config = dict(
    n_layer=15,
    d_model=192,
    n_head=6,
    n_kv_head=6,
    head_dim=32,
    d_mlp=448,
    vocab_size=8192,
    activation='swiglu',
    norm='rmsnorm',
    norm_place='pre',
    norm_eps=1e-06,
    positions='rope',
    rope_base=10000.0,
    rope_fraction=1.0,
    qk_norm=False,
    attn_scale=0.177,
    bias='none',
    tie_embeddings=False,
    parallel_block=False,
    extras=['capped logits'],
    init='uniform',
    init_std_qkv=0.0484,
    init_std_o=0.0601,
    init_std_up=0.0693,
    init_std_down=0.0693,
    optimizer='muon_variant',
    lr=0.00696,
    beta1=0.95,
    weight_decay=0.0,
    lr_head=0.0063,
    grad_clip=0.5,
    warmup_steps=200,
    schedule='wsd',
    decay_fraction=1.0,
    decay_shape='linear',
    final_lr_fraction=0.0,
    batch_tokens=16384,
    seq_len=128,
    doc_mask=True,
    train_tokens=141100000,
    steps=8613,
    dataset='wikipedia_en',
)
Each number is 200 + 30 x the weight over its row's rms, rounded and kept within 0 to 999. Layers, rows and columns count from 0. The size before them is the row's rms in percent of the matrix's.

# layer 3 MLP down (transposed), 448x192, rms 0.0693, rows 368-401, columns 32-63
093,199,158,270,160,222,160,145,216,223,190,221,168,209,181,203,200,185,234,212,253,205,192,264,203,221,200,139,139,203,177,193,146
107,180,212,227,175,217,209,264,163,230,146,250,240,182,224,193,212,155,184,212,239,177,197,196,240,225,170,210,192,231,201,249,191
093,188,202,216,251,191,181,253,182,189,202,214,172,216,217,148,181,253,179,229,178,232,184,188,258,134,184,217,167,206,212,208,220
105,188,217,223,247,187,175,172,201,200,237,212,256,198,178,181,202,199,197,158,241,213,227,207,209,213,216,187,240,221,245,217,212
091,155,179,195,175,206,149,230,195,172,193,199,157,202,202,238,191,223,170,185,164,234,126,171,215,152,223,200,221,186,234,212,158
096,212,189,238,220,232,166,118,208,239,204,220,160,196,140,186,157,231,182,200,200,188,240,185,211,193,180,160,236,234,235,183,216
098,204,160,225,184,253,180,159,215,186,246,197,192,164,191,194,257,191,105,205,193,203,181,204,235,216,181,203,233,161,251,191,223
098,198,209,199,189,236,215,231,147,175,210,243,220,217,177,179,222,225,214,241,245,238,174,247,166,176,151,226,253,158,161,177,220
084,205,246,101,168,209,200,201,196,232,204,195,173,257,191,206,183,187,198,190,198,160,187,201,239,213,190,186,188,179,166,163,217
093,214,161,216,196,231,187,165,173,186,221,192,179,176,195,225,160,149,224,250,163,190,222,243,254,213,181,177,241,152,209,143,184
103,117,155,183,189,190,195,180,202,195,223,194,217,268,177,206,240,189,205,212,221,220,230,146,175,200,144,181,204,169,149,180,191
101,178,186,264,221,145,200,208,173,174,203,206,226,200,148,216,193,251,199,176,163,201,185,166,228,163,199,182,217,166,264,228,217
110,215,225,211,137,195,189,241,188,197,191,202,169,237,231,215,220,194,165,196,235,246,196,167,217,219,190,237,212,185,219,219,205
096,172,192,251,205,190,236,163,149,214,214,199,133,226,148,257,166,167,141,218,254,221,160,188,189,171,197,206,274,203,212,164,244
099,245,199,185,232,196,175,192,202,224,228,206,206,202,194,187,249,262,196,224,195,214,184,177,149,218,177,219,241,214,252,194,200
112,204,175,222,207,197,169,194,213,134,147,185,199,263,239,196,214,211,166,213,183,239,238,167,183,208,172,237,196,200,173,207,178
091,173,196,279,245,175,169,194,209,182,239,195,230,219,212,218,248,155,170,189,234,227,223,191,250,214,207,279,208,227,227,164,180
100,174,198,166,201,179,204,199,196,182,212,212,181,116,155,174,220,155,260,183,215,174,213,192,208,171,207,157,246,191,193,243,176
098,185,246,170,283,221,140,256,241,230,172,167,209,178,220,187,198,177,186,189,229,179,160,154,192,155,202,240,196,186,223,185,213
112,202,173,132,180,256,194,171,209,206,205,175,194,225,223,198,195,173,218,253,241,221,181,229,198,167,212,186,200,232,177,221,173
084,151,179,206,200,158,237,255,224,214,180,160,199,215,217,182,245,188,192,220,234,204,194,190,214,198,160,184,210,181,144,138,191
108,268,265,276,220,180,165,187,210,194,202,195,169,242,159,202,192,178,228,206,241,215,211,207,197,149,174,224,273,174,185,167,192
110,216,199,163,181,231,226,210,220,172,184,237,193,149,170,205,182,217,133,185,218,221,193,197,204,238,216,251,200,214,209,206,167
106,167,203,211,224,140,239,224,142,173,185,204,189,230,165,199,168,189,190,213,230,221,207,206,167,173,205,208,187,171,233,245,222
121,177,181,227,217,201,231,228,187,195,201,203,216,234,229,209,233,222,178,188,177,223,282,189,165,194,158,196,203,206,200,226,188
102,215,204,198,212,204,185,223,167,241,256,178,172,186,232,227,206,213,164,252,156,224,208,230,162,191,226,174,220,222,178,163,148
098,193,189,255,220,161,218,202,214,205,210,208,204,176,193,177,204,236,236,218,171,137,172,165,220,219,202,235,216,130,224,231,249
110,223,267,180,201,205,157,228,243,195,173,179,248,158,203,215,244,177,170,226,168,229,162,232,220,192,236,175,249,211,197,205,253
086,206,242,186,239,221,270,177,263,198,211,254,253,194,244,252,184,253,235,183,230,208,271,193,195,205,199,242,210,258,223,168,156
105,211,247,270,238,196,132,193,268,213,167,190,233,204,227,184,204,216,193,201,214,254,172,231,193,231,136,242,196,185,234,245,236
090,206,255,166,243,149,225,206,212,178,196,191,166,200,210,226,190,189,175,227,200,173,181,251,240,181,173,232,209,166,203,204,206
097,198,189,197,209,157,185,141,182,197,217,173,211,183,208,192,212,203,215,215,178,181,187,145,203,242,135,229,238,210,201,222,183
095,183,241,209,187,202,207,227,196,205,199,189,198,233,256,232,152,191,195,173,215,162,174,186,206,207,145,224,178,130,209,200,161
109,191,214,202,168,260,196,223,217,209,153,242,152,234,189,177,202,201,178,208,219,230,162,164,201,210,182,209,233,189,176,200,198
# layer 3 MLP gate, 448x192, rms 0.0692, rows 369-401, columns 32-63
104,219,202,108,236,191,205,165,220,198,236,160,130,180,201,171,213,177,161,173,129,207,193,201,191,221,185,200,227,196,212,200,203
087,206,212,155,165,227,211,182,202,215,170,179,174,193,172,219,196,194,228,220,213,168,256,220,176,253,217,168,181,181,219,196,173
095,140,198,210,173,212,159,194,172,184,229,214,201,177,221,189,200,206,165,251,157,170,200,185,203,211,232,191,147,129,199,177,207
096,149,173,206,217,192,207,212,193,173,192,214,185,198,158,244,199,164,210,219,179,198,190,164,215,205,277,209,145,191,256,202,185
093,189,206,240,254,217,166,179,164,235,212,199,132,191,156,200,168,230,216,191,190,176,249,147,177,149,168,216,210,211,208,175,221
095,223,211,196,162,213,235,205,190,171,239,199,163,175,196,194,233,201,153,199,174,188,229,213,170,191,141,224,202,190,217,210,204
095,218,258,186,257,170,251,222,211,164,209,223,189,192,240,181,184,255,265,269,214,189,269,153,157,212,191,166,197,210,223,228,161
082,212,241,144,220,223,235,219,230,189,210,165,262,185,245,196,215,200,237,235,197,220,251,247,274,212,194,160,141,232,230,198,195
086,218,226,214,245,226,226,184,224,189,156,202,139,196,204,194,142,162,188,212,190,188,237,186,223,217,203,200,153,200,233,186,219
097,242,198,188,232,208,218,130,213,126,162,177,166,238,180,195,201,197,229,201,213,248,186,227,185,222,222,164,189,141,163,227,177
103,160,190,180,193,231,195,200,135,184,134,221,177,156,245,220,158,159,166,145,173,136,181,186,136,287,209,251,254,214,193,220,236
103,215,185,222,183,201,231,177,213,250,203,264,204,218,192,185,207,193,207,219,146,246,233,155,185,217,178,205,227,224,175,193,190
100,171,178,168,238,184,183,251,226,169,185,173,213,204,173,237,207,231,198,238,191,208,186,212,197,178,186,254,198,217,202,174,209
094,213,219,179,229,199,226,183,215,186,216,206,172,181,164,123,205,254,221,268,227,204,215,136,185,208,188,251,284,147,259,229,213
107,229,150,204,219,190,194,174,201,220,227,185,173,171,222,182,208,171,236,149,217,151,180,205,191,222,222,164,195,135,190,225,263
091,215,210,185,179,227,237,202,151,154,205,194,194,200,191,177,191,247,194,202,186,182,175,197,147,209,159,194,177,205,230,154,202
097,205,255,189,163,196,201,163,189,127,132,201,145,211,193,245,229,211,187,215,174,180,258,243,221,167,183,158,182,225,215,219,212
097,198,231,203,200,189,209,265,212,236,200,201,146,190,228,183,177,161,241,242,214,252,237,206,192,189,196,190,234,180,180,168,196
115,248,214,170,193,152,237,142,177,162,199,170,209,177,185,180,167,195,228,180,148,209,242,198,176,224,150,219,170,200,218,148,195
090,195,169,170,201,159,226,190,210,195,165,234,188,204,195,261,199,161,167,199,140,184,204,229,178,213,130,200,184,202,182,172,192
106,122,125,178,196,247,238,228,147,214,230,213,203,242,224,197,207,198,138,186,206,214,156,166,188,231,184,222,193,237,214,276,229
102,182,184,209,183,188,214,196,201,224,206,232,184,233,210,198,198,140,211,211,175,223,204,155,226,203,209,233,183,145,201,206,216
099,220,192,185,211,165,191,176,188,180,192,251,204,179,231,203,162,154,231,205,190,231,185,230,195,208,173,224,156,187,215,146,201
127,198,168,189,227,200,194,203,201,189,193,160,190,175,183,240,181,197,217,171,153,187,190,209,184,311,216,246,219,134,177,183,218
100,258,204,152,174,150,221,230,179,229,151,215,254,223,253,210,190,185,244,207,231,212,179,163,200,194,162,241,168,227,157,182,192
096,241,227,194,226,180,177,205,158,182,172,184,184,204,202,191,176,171,222,197,209,224,175,222,207,209,169,217,231,189,193,160,208
108,234,231,217,201,166,213,129,223,234,195,213,228,198,239,231,161,132,231,269,202,229,175,181,264,185,204,221,159,209,201,164,198
091,229,198,215,241,194,246,150,195,226,201,212,225,189,144,219,177,252,170,179,226,212,206,219,155,221,213,233,220,177,223,211,179
103,193,209,135,188,180,274,232,216,240,201,210,148,216,207,226,150,179,219,170,212,173,242,177,193,210,261,167,203,185,217,202,170
086,211,193,162,228,239,120,209,127,211,184,153,233,213,188,160,246,229,226,150,197,225,191,186,160,198,227,179,231,222,190,152,199
095,224,229,163,184,195,173,197,204,188,204,178,180,135,200,192,230,240,198,201,180,169,190,150,149,172,203,203,192,203,234,229,280
095,177,201,184,178,237,203,156,223,187,204,174,196,187,187,179,214,227,207,221,222,193,218,212,170,197,162,243,191,175,257,126,249
101,272,199,213,248,203,194,139,181,194,214,169,251,159,206,237,149,193,237,258,236,248,241,241,181,207,237,182,239,194,195,189,222
# layer 3 MLP up, 448x192, rms 0.069, rows 369-401, columns 32-63
108,202,162,259,168,211,162,218,193,226,174,231,251,243,219,188,142,212,216,197,237,225,203,197,191,211,185,204,182,198,172,218,196
089,215,147,214,182,205,229,226,156,217,206,194,193,240,195,158,198,232,108,222,191,229,172,247,195,127,133,242,229,240,192,202,213
101,212,225,192,238,173,192,168,174,196,255,165,223,218,239,172,173,190,153,120,211,193,210,220,195,220,166,159,196,164,201,204,252
096,230,224,193,147,179,152,176,157,243,216,252,234,189,236,234,165,240,164,201,157,194,247,247,189,266,205,183,208,187,152,217,201
092,234,215,197,233,245,159,256,171,227,191,235,168,156,135,194,197,165,226,211,230,181,259,199,178,139,210,202,186,176,201,204,204
096,158,216,218,239,236,165,184,238,204,237,208,229,172,221,194,198,189,132,231,191,223,181,207,227,255,214,174,209,187,230,189,163
102,199,196,222,153,209,199,191,150,196,192,232,157,241,239,200,215,211,216,186,230,192,217,236,183,158,196,217,213,129,160,140,205
092,186,219,146,175,197,172,211,208,222,208,199,163,217,172,238,191,226,206,200,223,162,207,225,276,219,175,151,186,250,185,173,198
088,208,224,206,180,239,184,163,230,160,224,219,171,156,198,192,144,182,222,276,188,203,226,211,207,179,232,204,247,187,240,149,197
104,199,189,176,199,132,216,166,192,229,219,112,235,241,180,242,237,213,258,218,205,234,226,171,197,164,193,190,150,170,159,140,220
096,173,199,169,165,189,198,218,147,173,160,226,172,204,254,223,156,176,140,182,190,162,218,181,164,269,239,242,238,188,204,231,226
108,195,200,195,181,206,187,230,191,195,215,147,233,176,202,185,196,194,196,221,212,196,135,253,243,186,229,229,152,170,208,236,230
091,181,148,155,261,145,172,220,192,223,211,162,213,202,188,200,185,242,148,214,234,233,197,223,179,210,160,189,222,225,229,162,201
089,257,216,181,210,195,175,162,218,215,202,217,257,207,224,156,208,184,193,193,236,189,248,207,202,164,177,175,206,245,196,204,186
109,182,208,183,256,239,211,199,191,198,254,220,280,137,207,220,174,165,222,179,220,213,157,202,209,236,173,248,215,206,177,197,262
089,204,187,217,246,183,199,175,209,181,225,143,195,210,257,211,198,178,198,159,246,201,180,213,223,241,232,203,236,188,231,205,176
104,214,246,164,112,195,197,220,163,197,186,206,166,185,198,221,182,197,224,180,206,172,234,247,278,182,189,177,235,171,214,222,214
097,164,220,182,246,191,160,249,226,199,174,159,181,142,236,167,194,153,192,182,250,224,158,160,224,171,219,188,235,238,200,141,246
116,182,196,194,213,275,160,222,227,239,208,188,174,213,224,216,234,208,211,221,238,227,159,220,225,158,184,169,222,219,184,259,225
091,212,195,222,222,137,161,120,181,243,216,166,132,141,183,240,206,227,179,192,206,217,176,201,163,181,230,166,220,242,191,206,171
113,157,139,176,181,238,243,203,160,167,202,193,204,207,201,200,168,226,181,191,153,184,185,163,191,232,209,181,178,255,201,263,236
103,242,255,181,250,241,226,192,225,165,179,216,208,179,176,156,196,247,142,183,230,206,199,248,227,193,240,230,187,239,190,230,164
102,200,201,199,202,150,192,183,149,170,141,225,204,214,185,249,187,158,210,188,225,244,216,210,201,221,203,211,190,153,230,152,197
121,226,167,164,194,192,171,195,191,169,201,199,200,214,186,218,165,183,206,154,192,181,180,189,222,279,184,235,214,181,190,202,195
101,191,198,227,206,220,207,210,221,196,310,218,183,194,145,189,200,201,177,162,171,197,205,213,146,170,224,167,237,204,178,169,218
101,167,162,247,175,208,180,203,258,189,216,200,228,193,210,197,207,223,237,221,189,140,195,179,201,168,189,250,206,201,207,230,217
107,201,194,162,254,241,230,261,153,136,174,167,238,189,166,213,239,207,191,175,208,205,209,242,222,199,297,157,210,190,165,233,246
090,220,225,178,198,167,204,158,208,183,244,228,247,217,147,221,194,249,191,145,239,215,210,223,196,197,217,265,216,237,220,174,171
096,197,201,249,211,221,170,196,243,131,167,180,237,202,219,182,219,193,167,181,251,185,149,202,190,207,189,246,233,199,233,238,202
091,224,213,200,234,207,272,189,216,209,213,226,203,223,230,243,154,214,160,188,148,162,194,163,252,157,135,214,166,168,225,241,216
093,233,208,232,187,162,218,153,239,171,192,223,212,191,176,173,210,258,209,202,200,207,223,210,206,224,201,189,211,185,180,232,123
098,200,190,216,230,174,170,185,203,192,192,193,222,263,233,220,185,163,223,184,221,186,217,188,229,167,199,213,133,157,198,230,182
112,220,220,213,209,220,248,208,222,187,173,260,189,200,221,160,224,194,198,200,237,228,176,144,220,194,199,196,178,169,151,219,186